Each number is 500 + 50 x the weight over its row's rms, rounded and kept within 0 to 999. Layers, rows and columns count from 0. Numbers have three digits each. The size before them is the row's rms in percent of the matrix's.

# layer 2 MLP gate, 704x256, rms 0.0833, rows 218-268, columns 0-127
100:493418528434542575455532567484522482539467470502478496493602615463433521480499551623534602501455536462474497528539519483481512473525431588612544412485493441537481473549520452456531464485578468479501501507427459504569520487470413479540526414460606484449446460487440471466427468543536535453563470432564474551503511533461487519614529469602482527475442570580457487599506504514536552461554
106:568500424417507627485535413487428514448533469613520523465543545465533542498574539487525363571496622496480446556520415518531499483606432529470464495466493483515420463503542570510481557449527506465498579439489426522608491538548426537573533384468519478461498490471470554541535531429500501497394544576544530596509451532446580496536543609543400500536504508575569515506447551543526594471553
096:549509564492498501465521449491436429498487527539487546489543459460501438400464410433431504521500447516555399581476532444632525513519538448443604434456528488473516430508516424570503519530580465458530565513458513504515573555552518438474455493504401454492563495515474531569540487510544503492506517469550333537475451499475518578537525546503460505526507567430511488377391545559485464470546
092:472563497521470383546563576448464493405525532510476639540471474515440396560518403531520458451435625475468454469586440514462525591512513526573523581494473458489518464617493508550524528377468457589523537501466495523577472527496499428504496455499552440544502532435552494515460570465502458625466545580536511468405489538434543399474537478372375512567493498437464517490588434434545505504506
096:508462509433496561489621486567469481541454474434561499476445529470512475466485454503494427451446546620507529501596542506569484545473501518505422428507473540486579445487473583507518460535504586561490469466564539535452585479520465525530445520468458608573483509521533515513495564490490503606527456541561549414488473573504538380506547491562500614550531511525553590454461523504464523491463
097:471501527433573521538437502519434477491455537555558515567565594496491546472483442439551564479471541516592495472412543507408493485515567549539498500448526452466516494538569458551493474439410616471566427516508497451433455479509561482523520426502566440433481514513521601450546513514513468467545466437528502519515459565455454472430450491423508494440451522522445410408467467468558475447552
106:510531450498437560543507425364510492461387545382468511449453500476545506536444508480503496527511553580449541469511442490424594511520459497518507607510522520495531614479538484463533425555551474489564454428539506532574528485538545571530584433533490495481446402506438465468468491618529521473572596511528421481482492465538515469532457528547459449485517512491513526448472386495450511481480
100:463483593412404598568505458548467433560406516543477531516512498480418394495439494506511400497476561502454572491494454472484487376495511512416527431465603458512470425465539553437465532497531495497487556517488443486497454454539572394502494487424389504505527603495484457525569516427508370441486425574545584384354459512493528409515494571515439499535511552455509430559462511487457519472554
106:446492419473425487536548571430527453532428558513485521450566468498513512530511421529556511481510478547521517477570412492507484542521507496519579582428531429520441502582554533406475507375519508470433576429556533545535410453573565547522603494622532478464519544472498547489533491478539444456456443478507488463417556413474419460548507537556502483595540506464524459436589534411522535471475
096:553509519426539435524493454433486487415511590478423501480514492462413456498495480402554428535560557477452601429593415479505528542546539502562466467515461551517490554502539542487445602499562459420510503505466505436424394500484507456456396533543474468650589511502515560597470502469433423509487542432595464500501451463516515544493543536441490487542396534519585509476467479444393448475538
087:514443513470562444516329426494469520570418420557452540496478507477485434529494557501524507541446566474473523508494523430444512488525572493477462442438466523537440527591530535513571504446400475546559456428520426490485550492507491413542602484499516441427484511469512488502483511405484506511475529541624485467466519480484481466573526490477427427484398551435531433517448512504477457493549
102:468525556550450490490486487530397443527467538462494488507478496526454373463521503504506581395472506582399586564440568535549527518421519449475455507501427549492442513485548490533512530538578496490549500561518528525491470545545493515547514485437448466365578494466512561465507496438424460532522529556524557492470543401597521524565510509454457440502492531396496476521452486553561530438531
092:499548462508589473478524473549487473395411468503519482472581523448449513471477550512518498533409519486465537461561535573446434493399417468566459618440445560535508488476532519469510461425517451510510485540512501499410486464414452547620510438511513466553608542509528512461529544581510526583519493526522469509493576501552550533565489510552510580464541579494414441497527492507507542538615
094:573483438549517528557544516350503497475568482357350433532486465493556435478454507537452488515450479502449520597620502581501533517478522392528481608504514505437506439463488472455485521494530484400506400435447520556526404470513512572410465493602415507557570609524505575592458528474432491525439504572562427471456436442516428513426492508517453443492571484500526477448438432569510455477489
099:554555498538514434545527554509447437365494463476479492493440507508474493489548490402439395398438580473464527479551370478468447499393533576528519456524467434515513446502516494475490558440365437505501514489459497535617404555473523465525507417525377444613499488477520569515545494541401476439536539479550514546519548507439561515515557575515529452467446469385511471496567457533537510520536
098:456547447626490529544467449508466456546555496487571565472513504443530477495491570457554519460432430542440478444486351442396519474453456482476564430490522421514488435541493554464512519346560387418482448507526488516525471456489452555529508514464527507554491583449464507505532446455397594506449527500383478486534467500496509514576563528434502603500538607419450394474515469503522491454498
107:464475459490538500526540495449528523543490454510316455471506451394562502497605480560410462509469531533568496491537505472562566507598495506483464435499498531491469564466498530504475441490511462478516532452436562542540477569480538373540545509445468563472467513516620461456522450412488441539555462491460424497528418500496422505473530584468478556573508429488487531449477517504435529512442
098:614514420377498533562604503476596467442543583459509530491463478448434438562483522466526452542509497449517530437561569486502441490521563441490450513507503497453548548516550477488477479469516490465518616418477501543475448540500502532548525523535571510502536498517555488406490439450523516501499429462482489497504457405424427549494610484553617532551476446528589514492483450473363449499531
100:478469485548486516478528492350518395558453499488544539400412471528469452550493493599635427472473449460469527537462404523547452519559447557566442486512478465493463463529563456501387452431473462416494554489601482557565524561409445426514505503496424498504546544486451493454521498544535507520479538550485455522509391450411458425510481530412454508454459481452565492570457431469553569438545
092:527556529452508508487542565472524469618431475555557524559554557455452508510508477596468445466494515565479430597556586532530531518478556591480491516433470490482581447561516442501468422456458451517607507512558572462457564520451475514469431572454465460505443428526482508512568471434496562477484420548406446433463486387447482516548411449484547552530498476521369481485471450420509506491450
104:474584487473531474540487462516519443505528549467521513461516514489485489666491532462467519533467500543511536491431534525515426626423456552489412520491412559459496523532559521504539467405521499514459517495520516420436387500486478468601531468501485449503500454524494563504503645422506496563487500524400456511526475514508423563532547469497485519501519491450539490493498539551515434484649
098:527498426450428555576482488539470430430442493486491451521531459503440512511463526527488493453508471493474526480552484453562462462534469526524470477480490515510453505536447508498582580496510490495531675461517490468478561501519526516451640452478561465623479457457409421550484505465440423552414502428474488522603471432499477521467669494503464512401414414605526572507519477509526576570541
104:479634454585501506536499462445401465515493462428477426414543504458515459470493400564461538551554527563558519450489417496419557480445456470505502558479483428486448442545532439491570588512526480580490470517444518480485517544526457566489461444552604455418512454505442583473405480525469535519500451437621440466530523499506461488529468514584510492527418525557548500467440559546454501447511
104:512575496454525510462551488494518440476528397450491517549431527474555496558505519515615479460478524528441547568514397561521490500497498528435420465428429453579506442472506526581429567527503497494538451525545609472595513523414427424527558500544553469433497471545505500521456535537450459480529429423593483548597546413509515501456534464554520481535495468485381402546540601537557483616447
096:419532479539462401557502519568503523503542495562468487438481453519533542472539492492400502540570499316606449505589451522459509496460463505472469412464529515526574508491451504541538469523465489523541556548486533498569494508504527525467462613486487396507507524442488442439535472455479424527451548573505504425586528441546442407536567530493441532463518469453435462517502544479478464485583
104:492528508537597579475428549632525534519532497481513525406603466496467500501617529477400492453500600449608519446496459457526558398448495519437522474436548419432531429494453473500493448503592480517465468481506542533634447551483494407498556487425548450415464486464541484556393464469561588518427496535525482528523453480583462587518469471567566515545522550431436465557499466454458444474513
101:496434487552453488520501476482483533423494431484449460477520497479526501482546434580577447471520495515485510431528576425545532525449430522509484487390620357574497494483507454548445469567501514452389533499395502474543542481458460543568528457478517412504458498469628562466492573402512514559516456472471538442510518481549490556493505505493454474595465472561425485360517550428437541526518
085:513531498487523509506465495546471532519459543552546541449584504495471478513468525531519628479486518475643512534443461442546409504512558550495539356550471495538491599534497499463546436440494527515459567595558555457414424435483509411528436525452606494469512474481497496485468411483461554589525410419497488519585503538551460504517430479512536494517531549500513488502506568562570437503512
101:480581419471509546510435459524507441417489562506550519486480514492416411480532486448491475480502557454453527406503443507439490547546465596517541427486479477449529558573533491458482576458500504552464525536506625450549471486583446483413416538505473490564520520517571550444599490473503488602452423445460540538522464533497478550519544523510451457452469485447483547460476532539465415455485
098:506485645439497466488558512416520494503464518467494519555461448471512445526428580581546476516463442464593457461596548604484515536571494564456533536445572508444546518447515533506383504454507528477498475498428543551488430507524501475539480471442493436573505488495499448453562520587459557508484458491490505424501431463521475417526487476539532586499553497452508416569516577485511593475506
101:603522494523450446508471523580606577505500438563438502455546493510483484524462466539488570538556457520580539487472511494464497495487504589476482539465487483522457601524554476488474475598555492440477463538524394511430465508573502524493467471503455501464494587433436458458486516492466516497493571464570438505559543503564503556461525571526404501473494557528528506434533474480492532556431
099:520502518433475495488499462436463498502427461471493486482540511433475531532534507460519479533481458468470480380515515481481522461610459528473466530489542557343484431519542493409508447598517475447475482475467448524495537524539503533472481495419440562524608581490509568536528572535506619494556572441382473544442507417488598413572553594576547482579514472582458544483607503485501519523517
097:444509449470506596506483453507525553440458490554458493501506550434461451386510421603486546583600507497497546540515445400481510549518494523515630492431532522626502443486486580613474470445440433482521548499431460511419528530469511529508554448442500487622493499462486406532496566442488503482517517497439554480434477559639517494481532546495526530471484516470587532407531502498477561481473
108:474480493534454610466388461398407475578483373513491532460442445506462446512490528436446485461647532497460447486422446499534533522583449492383481451463496449541493502596480494512494512485591570551519459442494460603459535551495472529435473450532461556419455538436447484576447532467521517520568558585526539531529432519540482571491470448563446409483490447499452502502465444541488505547478
104:585570532472513534582483503480462542499508507387509512447497491464478419418435498581537560492639557470526607469553474460520534523460502437428533481436545527520538548445548490406515500513481513490521530519412523544494452566513544397542475546404446433564549498618517487443429416502514520447604472357558511506451494491598559557516497503541507578504499560433554551441609496553412470444454
095:553558585524502486535431489510489388542511503587466502437521535499456525500485541474552492601580463550551527413455529492481472391525491517616503478461542552467571507485491517517664514531492536556508378459495544440433482466516450454552511466487471485472521507461590435570495546545485562519506465520449543461494495502532539520510521562547540418511507588480540486494459512526503463470515
101:503575438578565517518565438500438539428581444487580510503500423432591462519494506483532478545610489513452525499486544466394522549450416588460516514507497432554508558422549536580520574420493484503368614581441550579433533498503561588515537450510447443569419473467524536500528445417434487545608563620510478518520474524570524542469489520449488553484506494478421480499461542547552432516491
095:465523538436468470525518518505521460611522502557471372561516549538450560391449525520567564524509517500502477539477426512507443500494457514522567465484472504458507530531536529498530485519446538446504545562448472516496388565412519516500447495487579513525555482450596528494429427570478480484535452530536505552445577547531528559536491467498493593441558545499399472432519461562519498499542
099:472575544550499443535467464506534457438533548511422417468492549535474542568482579473533510624650550428599538472534437500546503515579474517503482443496530580495429516487457535516518563452447507389522553515519464586475419517466534495565561485545576506576472543447482516462555452422434423495502552455438473552509506576489403458519625575544464548500481484563531451554539484474537554544438
097:492548575498459548517546535490463486457518440551586491575565494484517458522495622566525487416446504577494414481442594472482493548574573461487520447429479411498523520497508545435567483502459520581502448490484438454516539521441576486463529535468492536475440540456535545495526561542468508499503571503405501525503553499458510555519583495545444547492481525426430560586472493477547476369505
108:523513472477524462514443546520538428423495537448480445502465473504552415561411459605412523589473528519443525483410421491569485535510530502516520478495458540515603542574552371456445467367511512442445570536478553541542464563438499527609570493496474477554454452412521561409551393402446506433502425506485532452531544531592632450556468456486530563420442470459502454437515552599465482484547
098:545537536517437475433581478492507469606445507563450503548610485464595516502586471478622485515481486527547488418500543468426484557585518436501547513465543434499632430491448539504471298485446518457458527544473545596545505482509434473475554509416439523563528516551525437507535530463481534612510537498428481508444407448417420497481433498505465528490517516602556520480494564489495452401511
097:489556537487551533457472482468620551514396414490412460504522527525507451493418431531435518485433511493427421544525487495519531474452441563503486533404512518473510593527485521459525485542511512515508394535504424526465444482532494500506533500517564523547526543422443544412530471515537596533531508432475500474499482556468536518577414511556529509387507422529484510429515496535496517548407
104:516551474511412547565514449469513495473494509450551565460555503443488517505470564436524482524511474476521491459540529457506472577484486526515495562418539472532541513570530493505410464524573478399467644680539550514465496493588427443541428488440559545623443479554430486428609538499441496439429581479536425615573332514542503602561563515480492468398513538445603503497516543456533483510441
092:482459477425417601473487430496478450509530527550446540613412548498491485387458469432448411510435556491476442517521440469542537489514518535560475467515488567453431511468522513495546547579539520581501438513518514533460413547454570463534481491446536410594609562496468426566548530449533408489495505519536582514556432538467348521503602440541473535522416517494488503546497538543393506566596
103:441520385476562478532547438478556454517568488478456458498487497514542483530626557526466563515474426490509437513360512505533536418525505495428535533512522471415471490564495473400462560589566550525458506567502447561576424507491480535509504442465526495529507565492495566609460495584538545517505443502532492558504516396420551526476464498534541555517509512503486455461485626454531478452518
095:540503447484485459557529485455509466467548555558591480456496495494545484434554492495523470342460488570530517471596561485503442583536497463500456469390469465418489507508494540541495463496486504541579499476605525520555597556551494512533504538507606392516512572477449453543594423534468446490444534448388462423515480450545486504561583419581473576503396525451577556483479462666491429400499
102:439512478574447435525500509504474485507535513516580481470513445523553468449517428492581460514470529569544565378477571487372438450509418523584514611476449451615515496545572477614521545549464427512455566457409478506555385484622488528472517485471464588529431443518470516531482467523439535357541478477511504539468457545535433527485571587448526530461515549512492527494491466523548423454534
096:430534435411483491515536491428484408503457508508475496456503482531378480569495430499532533568443580511504577457559444477450467538519537541505501527418506460445377447526584507375529491442486438436465472487521476466516347551492514433494512484540479555510508492516454552502548464504463461489486478376584481458424479478469451465557551556461446430530447511469496525470556541520389562424576
105:508520490527420486491500452461497493417522556468515462468506441403518452536499415558623539470534495620532497558537444473504548565559514529436517487430465531430493498499475441472529514579541504485490458451453533518514449492536460514524463509486380470522532511469486558418485486492496407454490598458554491522477558508461426485553550492431428495502504452483531475522404498538443474473527
106:381475438534516580542539483385568501480482549491445410395488449475533506548475560524425433482661471579478553532531454578507531530528511500452441558530499455583459519549481496452391498483569500435449494496534489546461395509399555527523486547538521535475483534520517569591457420495443523581467421456488579475533494442581393506496507504475461617551504506569646505460484532516565567522361